python train.py --n_layer=10 --d_model=160 --norm="rmsnorm" --positions="rope" --rope_base=152000.0 --rope_fraction=0.5 --qk_norm=true --init_std_up=0.0323 --optimizer="muon_variant" --grad_clip=0.5 --batch_tokens=16384 --seq_len=2048 --train_tokens=132500000
Each number is 500 + 40 x the weight over its row's rms, rounded and kept within 0 to 999. Layers, rows and columns count from 0. Numbers have three digits each. The size before them is the row's rms in percent of the matrix's.

# layer 3 MLP down (transposed), 640x160, rms 0.093, rows 433-441, columns 0-159
101:496492496435455559501562501477524528434486459519489510518550458475563439529440539487492450518558443601510537454513478494480461531517477526566408448501535479514501442522439440537507465533487554541538483525503432488558490498543488477495492474507439478499516474485481531476510517564389413507485466468492627454510540525555510571443505491514523578506427512503524528413451473467529488441435489535468483463429490500543457508583507533495504519459528541457544533493483518538465482504530511
101:538449526507456538579496470488483538534449449479514463493542571512500501542467457563490480420510543516460480482518462497428506520479524439488522495531499509491459586459480492492495596505373490535535484433486508496542465526505481517473511543508456488421583474517431495478416486558510447561474544449482501517517417490554509491438498530454464544468542501511534513478524491522514507569479464530453510415564528601493523488455497523462515464492484483452473462610509410490540518524480510
091:516525563513491510504584496550455449505471477494483512574432525478528426473444509518479518535473438618485470416509490463466520558536547548580525488534549491581468464514505478531552522538544485500485470415500529536423512487560562550470524448462500464432552481490452551507501486548478440509413424531477581563460515472500493537450534426492515464508547467405484527515418464517507463501526459494469499527547497518512454468533501519489527484532433499518512464517533435518494517539489521
094:543590559502530527470464569544422480524572429555470526487515475445502501452460455578533596537499574537428486603497470475489520485486501514447521456472552500473460508480540497444526460501521468440487489449525480530450506453474442542446485536469502489564537498477445467442452456467467485475462484461498512533506529562533581509510509492564519597539503529466538483416491460505501500535520490409505489555491461463574502517482512395465460515507484467519506502516455497478518524454546520
106:479467498538532476520515460505530536487525472512489499441506542564459506530525499547467466426553516476480453538553500472505487556465507516510487525504526490495396441481459440510560408516500448503508474439503514447542509519540536414565486509491457511507548568522541543538454520446545540509453482466547495567559548589558554470463537502570520461551507546467531506459433531540521572505458583591460481514596472515442506479487434550509518503446470504467489478468477498551447464434468519
099:483459510513426515489511414496476529463564545537520506502576481503454478459532511531493560428517492406486468486467499528448484444443492468544536537538534378536441512482581543479435468487547487497539517573453529472547470513462496515444554498500526506531506525545560547559531529515547510541510446524451522543498499512437490487521524424511403471541466505526491525519512502473669468460494542481520486538432517540446475476555507481502523511484516453495509473538541510489448551499462480
104:496537503538467470526478437518513508439517475549500480412501592493473464420429461474482495479515425508477509449478483480414505510488556504445496550557513496542485496504542476439487522471491537524538497449527526437530454539450571476544533446512506522506491531469510641468481492493482490471489561483497461477511506554530422544522523514487508494469460571481423470597450456495483447441495470520507540477473567511458487526577497422519524558516501478485537480532516533448403486568528568
103:511493463508502499547511470536546480548516500496419562497567508475556504552509506437449512425419440481568444480606442482540540492407520537516545496482492448509504533489469493455547441523482555523575548442460601511507559431557472496516533473443491492494428498500495502503550493490487539475412502552516558490493514535483527500490472520584491500513455489549480504561434512555515481480471529543451513492530456564596500525534440489511565543498489456495555484558505519562537458489503496
114:442482496474455527460478519570501512521433452508471540437558491425487497555562477481496447491546448461486533534553425574512544520446447460511597512491512458499371560489510484423536514514490497491491496456443449600505456515531554523475511473492551490501558453469436506427557520474503472494470535526557508518527592460487482463499528469512544402529497490596528502554473474487506514476506498479553481505435505430503491482532462450531482469512475488439460530472504480544440534510507475
# layer 3 MLP up, 640x160, rms 0.0901, rows 434-441, columns 0-159
099:493513505519585500515488522479493541500419527460533497516480492427547511549593492459492505583583436449509537442556559497499447537507531507418533503501520472497494492455578490479553483496490563553496555490570508497523414560425511433599484441565487492485535449527449510494483501529462491454543505502501530483510502497454533527456493491513504535531493534469553509510499422491416473523478602514584427492505413470467523524481513494480459483460545474463482504502446568487442474522485449
096:465488538546549503502466430511513436405525552492575499519547526517506530528469507595522497454441502476437506518427475570542488542534536499443440499480527514490441469491418506529497575519518486497571460513554454571580602451520478460486463551499520528534513500531507464539479456444488471507417518466481517513481487490474501474519486410471437477512504468442514487547495461415576512464547467551561498428545545467484463469461545487487508601474481512533495515444468533514496512524499531
089:492529478508579506452488515534508518461481430502445552542535509541521485483509538487461503561491455473443505517509499597456499520517531523472457481464463520469431486558469439474493413534497506570578434483475585507485500481513561531506535533513550528465472500524521547497453484461476510478537464531512492477488475482463539423492552591559533465511499462457475490631503449505526471414503479445508489419520509450482547478508485494543586587541526502484417541483485524511555436520579514
107:527482586532516561466515554515440486448485493518397478531516404476523480499462520503458523555524496497437451420490518462472398541458458456510484486500546521515562517530574555505484543425504486453439510492515479485472451463455539497487486510499495551494494450581531496497496465477453508436509458542459517470484487486534516491447499511484511455553566607545508531599424461494489415472501563423497508502488509524510452467527502576485523522520491474477449428489525511517488485449585542
097:457546470563563543501474512509476487497540453579463471457431543502532428461443502573452523448516455545571486439526584496509482468541494522522541512452522536491502491469535470559551505499458440550528492565503475438517499479456468541536490460481479489485517497519514537531477471516457543525553503527511466442402485497546460550546529587585528457482451497465513550475419498546432506387401526491514486542477466492484558508524520539562555549513429434505488492510498539520491475484492498
100:573412515441513450472515525517532557498520463472491556435524501427523514463448486550455494431482455437435497438498470489524505473532522514506438546493480557529486470506462563587482515465505503476550486524491471517492582521459524434427514482550546477495452461440546462551490514507469491400465435446489519493536541514478527505526470529544446525471493491462559514489504610523459518464466496453491547545516524519539490498514530553526524455480464497496431441497509488485507588372464445
102:454527492525476430507505537453462523513519483482495531491532483513459550504547510528445500540578580498480495490538527479527468548515535502510463534547505516562465423503520467458514544510455486512499526510516565460512419523473463569576459513457482504438473537447491525506444541525544483492566539454510509414477423461442481445520528478467550456570556547531526507540472494471400456528430436509543479417544554526488474434513511501549492533503548506573531511461550449427418532516522568
117:511492488499462488487467517519497524482520579445582483546567401513505478527496512513455511502504473462498526524512466560480490469521461434524395507412517445443535505529505502555517459478507494553518445514482509465552517533448563503527584517497493453498505564497402419477493555528479453475493505486496545505508519534413492414491598533426447515483530510553517471512494438475505524459487533514529457577508524462521533569544494584517470488527481574524408524534510532576489497537522455